config.toml
n_layer = 16
vocab_size = 8192
tie_embeddings = false
init_std_up = 0.0191
optimizer = "muon_variant"
lr_head = 0.00372
warmup_steps = 200
Each number is 128 + 24 x the weight over its row's rms, rounded and kept within 0 to 255. Layers, rows and columns count from 0. Numbers have three digits each. The size before them is the row's rms in percent of the matrix's.

# layer 10 MLP up, 3072x768, rms 0.0747, rows 1369-1394, columns 512-639
094:118120140116106128116151122067116125135169114154126144140107131158107133135111142100129165091180100119138108102135155116103111111135140155159132090136133141163139135140099138139141151151130100151147131055098124120122149142101151136127090135126113150121162142112150114133123173139111139186110138110122164124141129141150092134101139098150138088118134109104140112116099122109084150133139
099:075096099118107170120128137103146137147158129162129092113101141143131132099152087133112145114144131146145105131097137137089106097135114111152121136083162128163113113101141116150112147135136134119130125122147150102112066187117121097110146138128092105077155174098139132102098117134162167118125126122167102100130144128143129111103093159169130128118148111105127167164118122141155110131127
097:122115137086146129148157114088148161144110105126102098130117112126075167130141104109135145126094143129089143128076129170107094129119129100158149111164135125123145067109142168127089141163149202145091154151125143134137114128118153173163153117127161105081102099169147114098110101134133109127133134136153138151111138141122128132140130099166103112089167164149110113104114103125156100157119
098:139147084149165132151100143113170143155162130104093118135132120154101164108113123126089164176107129132154140129133133107107127107127109151119098126129135149134135118122110160121119123178153109088154075072107136137122141127144101126160124138119128140119074048149132176153111137141167069115096102143132135165104134134099196095099141127124143128106135157146126134114171126166154117125130
098:121121113159170153121167155084163108154141151107116144132131110123191161145109114134175147118139116175050110133150156076135135136126148126124115128185102105138144163158135183110112131142138143138146121121123127097104116101107178114118116128104156139119154164098160142160095098166125110153123129085150166123094124138088115124176171148130151153152107121126139114144119118099126119116178
095:107144115096150126151140163122135089094035100146112100153118143107131127090168126153109138097113161180136165103134131153102128147102120118126148109131120127135129141106126118155091154154161144118084117164117135108115163114123138100118101135119142114155175113109097142145112092119081148118117148098151136125163127079138154129133157153145213164155137130142101117137121128083152147086140
103:122125133068142119156139131189117159161153117130128109138139103142101131103147152132142116106148086124099124127126146154105128132129096116085149129177114120139093110129142120145097133119137111104068118087119148118134097126164128130164098135096088100159133136125102134126122099156118124102129097138128149185161124126118150109133151180113100142086138104137116083131110190110114141114072
092:114136133142131096161129126084150115109159133117117179148132111140150137090079110147150133124128107135092166097094131133143114114158116098102187150135153134150147127128111125144149106147142162116112153122123157107128094160150143175108126111145101172078086201147146101141203118088091124062127119115135125091126097169147127104140144111112132122171107078132140169138141128110173145155132
099:139119141143135092134089083132135135116150159128115148087135132122127130138087127128142116126128143122120118151121169125100119125090080187152139151150156133085119135128121135148154129114132144168082083126128149123124120097082136134159113155162119084138078141156122129160118162151193105166151150141136144102083116138076100146128147105109128123089132125107103146095143115172145136139129
105:088100115104105161087090144114138150090118140092104132100087137127119107148139096148177128132102184136120128145143103138128089154161185109147155124121129144091136193141154162132124084136146095119121148118093129118137131122147111131105081102137175106137119098173134145155124097113147092116105155136136123140143137133147122143138079117160174122139130166130105127146129091092137119114081
110:145088120130123116112140119102178112126112094104086116129122089087101123096149128107121100122165172165135141178145099126098132124116114164105146147134137134135123125100112140170114105132109082145157143148183132148143156145124165160098100135118137103131159110108106131089119132168116110132201077133084118142134145124115133173085091158160066102159098114167153146091110160115108130117115
107:159114155128158092119142115073083134162145122133169114131128081165178140124137098140123150173090119151110151155145157118108141187178141130159123134176129110122137136125092143114107152100133112135103111127106093129160117127140121098093137146132161071139120120131089146143108101113148170165100130159133131093105119105111113138100183124123149119098118141160092126132153082177134126136107
096:119131116154093116150097115146148138111129129125114084135116151116168120128115139130107133110143131149143142119123168115129159131140142118103148125138188096145142143152121119109127122119125132138089107164136156153135091128093127123156106123153149119117127106104118143116100121138135142134125113130096157101080084132149133146120094102122101137109099162163105113111108129152152137134121
095:151093132131152153098126144132112129164165116115160128115118113133129109171094175112104151158158112124143147158106095147090142133114065121132132137113135115117130147086145116133133176105096089080112143158106142170105134117070157068109151135102119117176100145097174132133112163155177157096121123130114133122125145138159125135134104093149176109102141129125106149135137124159106128123103
095:120134138150143077141071177139167118134193122132114103168174128154142096146161122138152135120147119167152114107132094156123114140159137139163092109124123124114171126115175149139127106160092192173117122128095130104132147165115148119119131108126101098139097138126139177105149139166147152110114159124159116141182176144103183106145120142149105094127157130153104167172110147089138096117151
101:128151117142129107075128096136122162131105127092131108094104103113111141126114136146137157123143132126123134139093132102125145154130165139135161119122097144137086110157121131103086132166076132134179130117121080146092158128099135100156110113100079105103119161093107123163148134124156123112155109124124158154125107133114113113202100122115150132108124113134118095120143125156133107129148
083:141136121142111097109137076163151162157145134127142109111120132103128132142163071115136099131131159098096147105171081072140157148110158144110158093072168134171129136151110116165125130104151127100175127094094091146163105151109122161148122132102156150154131132153151109116106109113141106158177163106147091131131144140094097177083127111085139146113114111127104138139110151138147085124138
096:128121110114135128115132113162131136092129153110177140108121146102133133123089118178144167160140153143155149101117129112128124089103093119105122145114096140119142112110144119168135108165135156130089121149150113127112149118096127124099156111147118138088134118143135138145153146117131150160142163158117141110115144159137083128128147102167110124139113134115137132128117151085092150112152
110:131102110161119099138154134117211123155119125123128133094124094117131134116100158089102121147158108131115111145138142094100073103113155127147134130113115116149109120131080135116151116113144088171153103115175110129135111165157127100120138119138088152077179162154124137127109147132111179102129150120100149167124124117108163104117101129156107146078100136107129140145165122136133121163148
102:155134171108167085146080131096124123140106130135091108083141099118157086120108148083161111100132123122115163153113138072175147112174163122129118181146149114146148100107086121146108123125128138151116113100124111156144111104162150098159100138103163134126117172162120106130128130164089157109098121092122059113128143112118145146120131113107123139081128125103127146149097129126140128139131
094:116102112163106112106109129089143180116135126121133131214090101130141117138138125101135162103119150134148111094157162155164086128138108116140153156114099127084180080128129149105108121126159087142119169148111166124123147131132145097130134118163136117128139095135154120114140113126095129153130112114144103130110137162066138131104119119124108116132137099122101153126086131134148151109163
101:116122094157110151121165120125122122158152191139156162160129138064135116114105157090128114106140102117117103150128151153124103139163158161097137148089114108173093111121112178153161088134085170150153110157133109161186142113117111112116148100170119103151111137120126102150153130158152115150143120134138103171103119138126151143099147162115154122096096122131155168114129108135086135167153
107:112142128178108124150137139076092097102132119126149111134140124109083142127138131144079117108161083133103135072152098136151109062092110169133129124137110148122136091145120162107160087151122117142095134127157181169166143108089129155136155151123115152122132143119131111157122110122123143123137099139085133096131180159099131166164124141109121138123127107087115113109089124104159132105136
100:128135131131081147143152135117140156107144099100130134148136146129096076112107135107150121140107126162106155108108137136122177105119119079124061115132149144148117108141094139182179143148115129111109099149136132120146151107131138138110128121092114143110138089125140127103144143132108121132150087115121140108129104136142104125073096143138131135126137119123135082133115140114099133117102
096:073195151118139156159122104117135149130125134099128185102151137128051141125128102116136125123127164124137135109151107090140093142124164116152118117125106158135122133169134120157161100152138141114138130094136135100113115145145134138123090106161116142146154161123118135105122147151155119136134145115128159093139160126148146127141129082135133087138135176138112106105127099123112111106109
097:137108165133129159128113167158098131143145144129148147104138134125117075142153134146123139109108089120139109126132132118113148100115126137120162080133127155137114084091106136152117172113141128185106096094090141121103098124125119165088155128133110041142165142152182107152159124142153180133105168129121131126114139075133102172155113116165146119158106091128163169118089106154126149094112
# layer 10 MLP down (transposed), 3072x768, rms 0.212, rows 1369-1393, columns 512-639
101:094146159107123128160135191087143152091148080154103135123127108102113145135146122104178174107170112148108142096161145128111127103085127148125124155196116125175074139146159122086124115136194161129121181100133129123141133115087100131083139131149157111116140120109106150165119162112114162151095198114090108130130124139119116137119114127119178103114107118170106115040131166129138130113167
100:097144113140148112086103139084141136131156147098138141166097102136154126161150134140144162099121157138115138094150133167141154142145137129107122097153160144077126081181135079138175114127107109160124147102101111136111148092124077130116140129117146145161111109147156174123124132196153140089108107145114088158109117127178150131137122146092141107139122090089141127129118113118124124103142
097:106109131125138089132165118160148114165145108078136133136086165131167105126151101136086135169145154147083105119096110155140151155115117117132158114144143122122150125167137146085114126133121097141127100112097107141126114159141138133120156141116154122115164146129083108145116130108099124127092142145132124156104170075121132106121126120136145114124143104157151116119087139090142105140131
098:149147139181143143164113114124115133118148126134142119148131134133101148139129173146103110151161126127116164109115096118115107146136140140108153118140120106123152121111098174111114111126148125133130153137119154126137171154130093126106126136151131121125116121156065103127139154144147116099171087117084126113148079156086141152157101161136155158157113118109118161097184149175073180160083
100:131121155143163119132168191114133152115108146148134152108115121121130142102100107106167111147122128089095126088145162140197138140126164139152133112125147113076104152104122091111102126158170068157140122087178147100125093133084109131113128139112124120133142122132124149174132094131146152106148114159156122142125116101175118134105108103128151114105168133161125128143175123134191081103090
103:127132125135114123137132140167128127130129117156130107128124116126143173173140123128152108158091101160133136161144164117127091125139125121104140141095110142128145094122099130158196095137136130138125153143129115140159096076134085124143110169129121171137142176115096113120125167119143110161095153138123094119137120138143158158137125111128177121119133134145110108134133131112113131123139
105:112162094122109136115134121143152144116160159137115153177118145149106091181115117184129120159112103145105107090113104128139157101146177123087137130106129162107141085117147104111152126100096156127130090125114094177139123128150124155123109103122116128128097078088096142141155124102098154073082155112123094173131127138078120110091112172119129140132140126119107084141114132121136154133115
099:179094149111130176114077134172105137110109141075066126116123111154118132109104110135128174123102139161111107111122164138134140101074160180098196141163132087144127096122152148067119163071107160144139130117160110152082121135110121100148121139144132135117113144120113152140109114129121126145116110134151153130102150138136148148132158111123105185129151149114151093115114123136098096089097
098:106138130159135149096107113108075112143168126142171141125115121106126103063082155127132079140113129122107125165085143168088121145117117126135101115149127133132134148113125151138122137112126159126101131150121121141138118153151116107123129140143138130164172135116124127105128158125152126140152159179124135122133146104129125124103108120133104146116116173115125133144132168158125106124087
100:096127156132119074094153125170151133126073116136135152121101123133108166126131139138165114114134117156109144150094118130130096127160094155122120125134112100157160175109111091120128124132128106122132072123135135095175155122146092135112085105086135144117124121086136133126131137148123111144187153155108086111132105121149121144134126126155159143152126128127175152140119135123103095074110
107:166127133144109151149110144113169125123109110122109140120118111135110123137151128095118119121137099151137123093109191139104135169107125117154118105175149157119154136141065117127129147133138136155123151094140132080088160137109133128087122147156142162113164132147142108110121169155146117128105134100147129086126106155106138114117129072131133151150157130115151125164141129100123111113151
096:173139171119107121118125177161185123095118153112092108137121163131134100101122104145120150130139106131097133116116121145119137129167093126099118142173131149122088123131114174120149146169162100121160087174132123114146127136162135166126147109121124162129146115141118158161100121111141113116126141133106168128154144102107142124106085164154104120135111135132160087142107101137111083149126
100:116117097149167125139148110154147113129104122137157158105144166093150142155147132119140120120138160137167112137138135116113140122144175123153115126119088139100145164088133112168162166124122117131147116115111123124129103170112121119136140139143119089112068130123207189122135116117106077082113106125176111087058094097144095129154120107101124100134123108099129133072126100167159148153117
097:144082164152124121117090156156128154142134103145136115121098128133126122119132149112116099135113102133124163158135145120124109179112117143103087100144144144186104111120106098134093114112076119128091095103127176122135123118138087106111141109136159124144134125071161119144132116141136131136190064165168142134150121143157177138143101096135162149101124115166093156100089156124138089104093
096:132092100159113124107108145162118123124130105113140060141075120189129150111160153172153139133083127093103154068149136116112130139103151124117139150171110164149093149137103138106133137116135171105129167119125119128129088170108154105101143125167102138131089149146094088114116207122106133131106107124133086091095185168151115145168099128130132121111144148136116131140110146127147120129119
101:107104130148120100158145151126139049144139096125121112108117156100125125074073182146128168132159146100154106095130163150136119142107124118115153071147128104146151123164141156118130110136090104137112158125098160153145160121181168126104096118128136120122121152125116095109110141113126099152139149164141086122152095106113107129114123111136098164160122111111132101145093148155139086142166
094:124125109113077109165116141113156105153108080134147148127147090151089111128108105155121116140147093135112075144105151122196147112092158158117071148162127125129146137148146140082145167115148085114128047121130109152116129136134139135167159107134119106131141144120126123158146150136136121121130174107158100114121161164143145159138132160097114109112156126100126078136140071140123107116142
097:136141158077144135129112136166109149125099104101144148114142133112145084123174136150146161119124139130096131131131134143096151110186110077125108140108151116150103143135133140140172174178094120139126091148151148120131131115143151167137130122076140097155150087130140135095059107133109097092109116110103100116090142123131117134177137120089110069135141134127134161152147155136085174130136
104:159140139135128160080096132125190149122106101129154136085099120131123119143130139129091168092156064151104108174137125157096124103130129095145145119114108134139166105129127133127091097146086103100111112111118136150130093112123130114136100133190115120138118205142148089121112130169142147123115120130093097129141117138094122116141129118142135132135121114130109125151108142130137143156136
102:097168103126122127148153122095132137138129168168122140102131131095118126136128100163115130144131115131104105138144159115170115132124130100139122131115111149159146090160136130091136153118155127158093109145125074162143138116121124134155130142113096107136107097082138132127126064137133135109127131101122104135102135093088125156125133109107113101106170140126143133123082123122114108156118
091:197139127127111196115166112135116096115136127155117136135178093174104106094107104116169072111114132148161123110123088117119180145124054116126070143156152055150116144117116151145131159126138117121171127115121111102124096152138124159129162131142109147131132119153127166154136170147122096097147168106156132118119106147135077114133097128169110131180117148164120095160119140138106121114102
099:134075145142142143083108103166105113141200119096091108133140127106154147105099112176156173136143089121107095137127126119138130103141160132161131091125182105097148121114144123115148130136131122119096139115142150101107116145127108141109130145113092102103131145119137149136094121171120128135091130132125165133113160104092139153159122126121135176142160108112152181094176124107122110100174
098:099144169173144149131098147161141164130096148128137157154125150055105114178102135158106108095124095131175156135136065106072094137178128126124118120073090147152121127124093139126103118113139098117154108105131121159132138165100096110165160140128122061133159133132118115135160160135115115110121099130141123131146066137143122148161149089187148110102078105110101164140148134135136108086111
103:138122132167103111111119156091127129132125123130135091122133126126145097121150125163174135160095167137146125122137131192098131118107126146181114166144133111103143127179086118131131110154157133135138166094091104100158101127140145151164096136155123139137139137133093153142108145122148151101140151126160140141113136183069110114130183119122184153137125098133081141103130158108111108130137
101:105143132102107112169197104153102102145149120130099179123112115107151151134136142102134089134135147134119135103097155137102096162127138086155103101130103110131148120116133162126100089142118121136110125154191132119100118138144098133132117142109071144113091102105163173154136114100128111141159131182144128105104089159124127129136128137133143141123083145082110126150114124134123084098104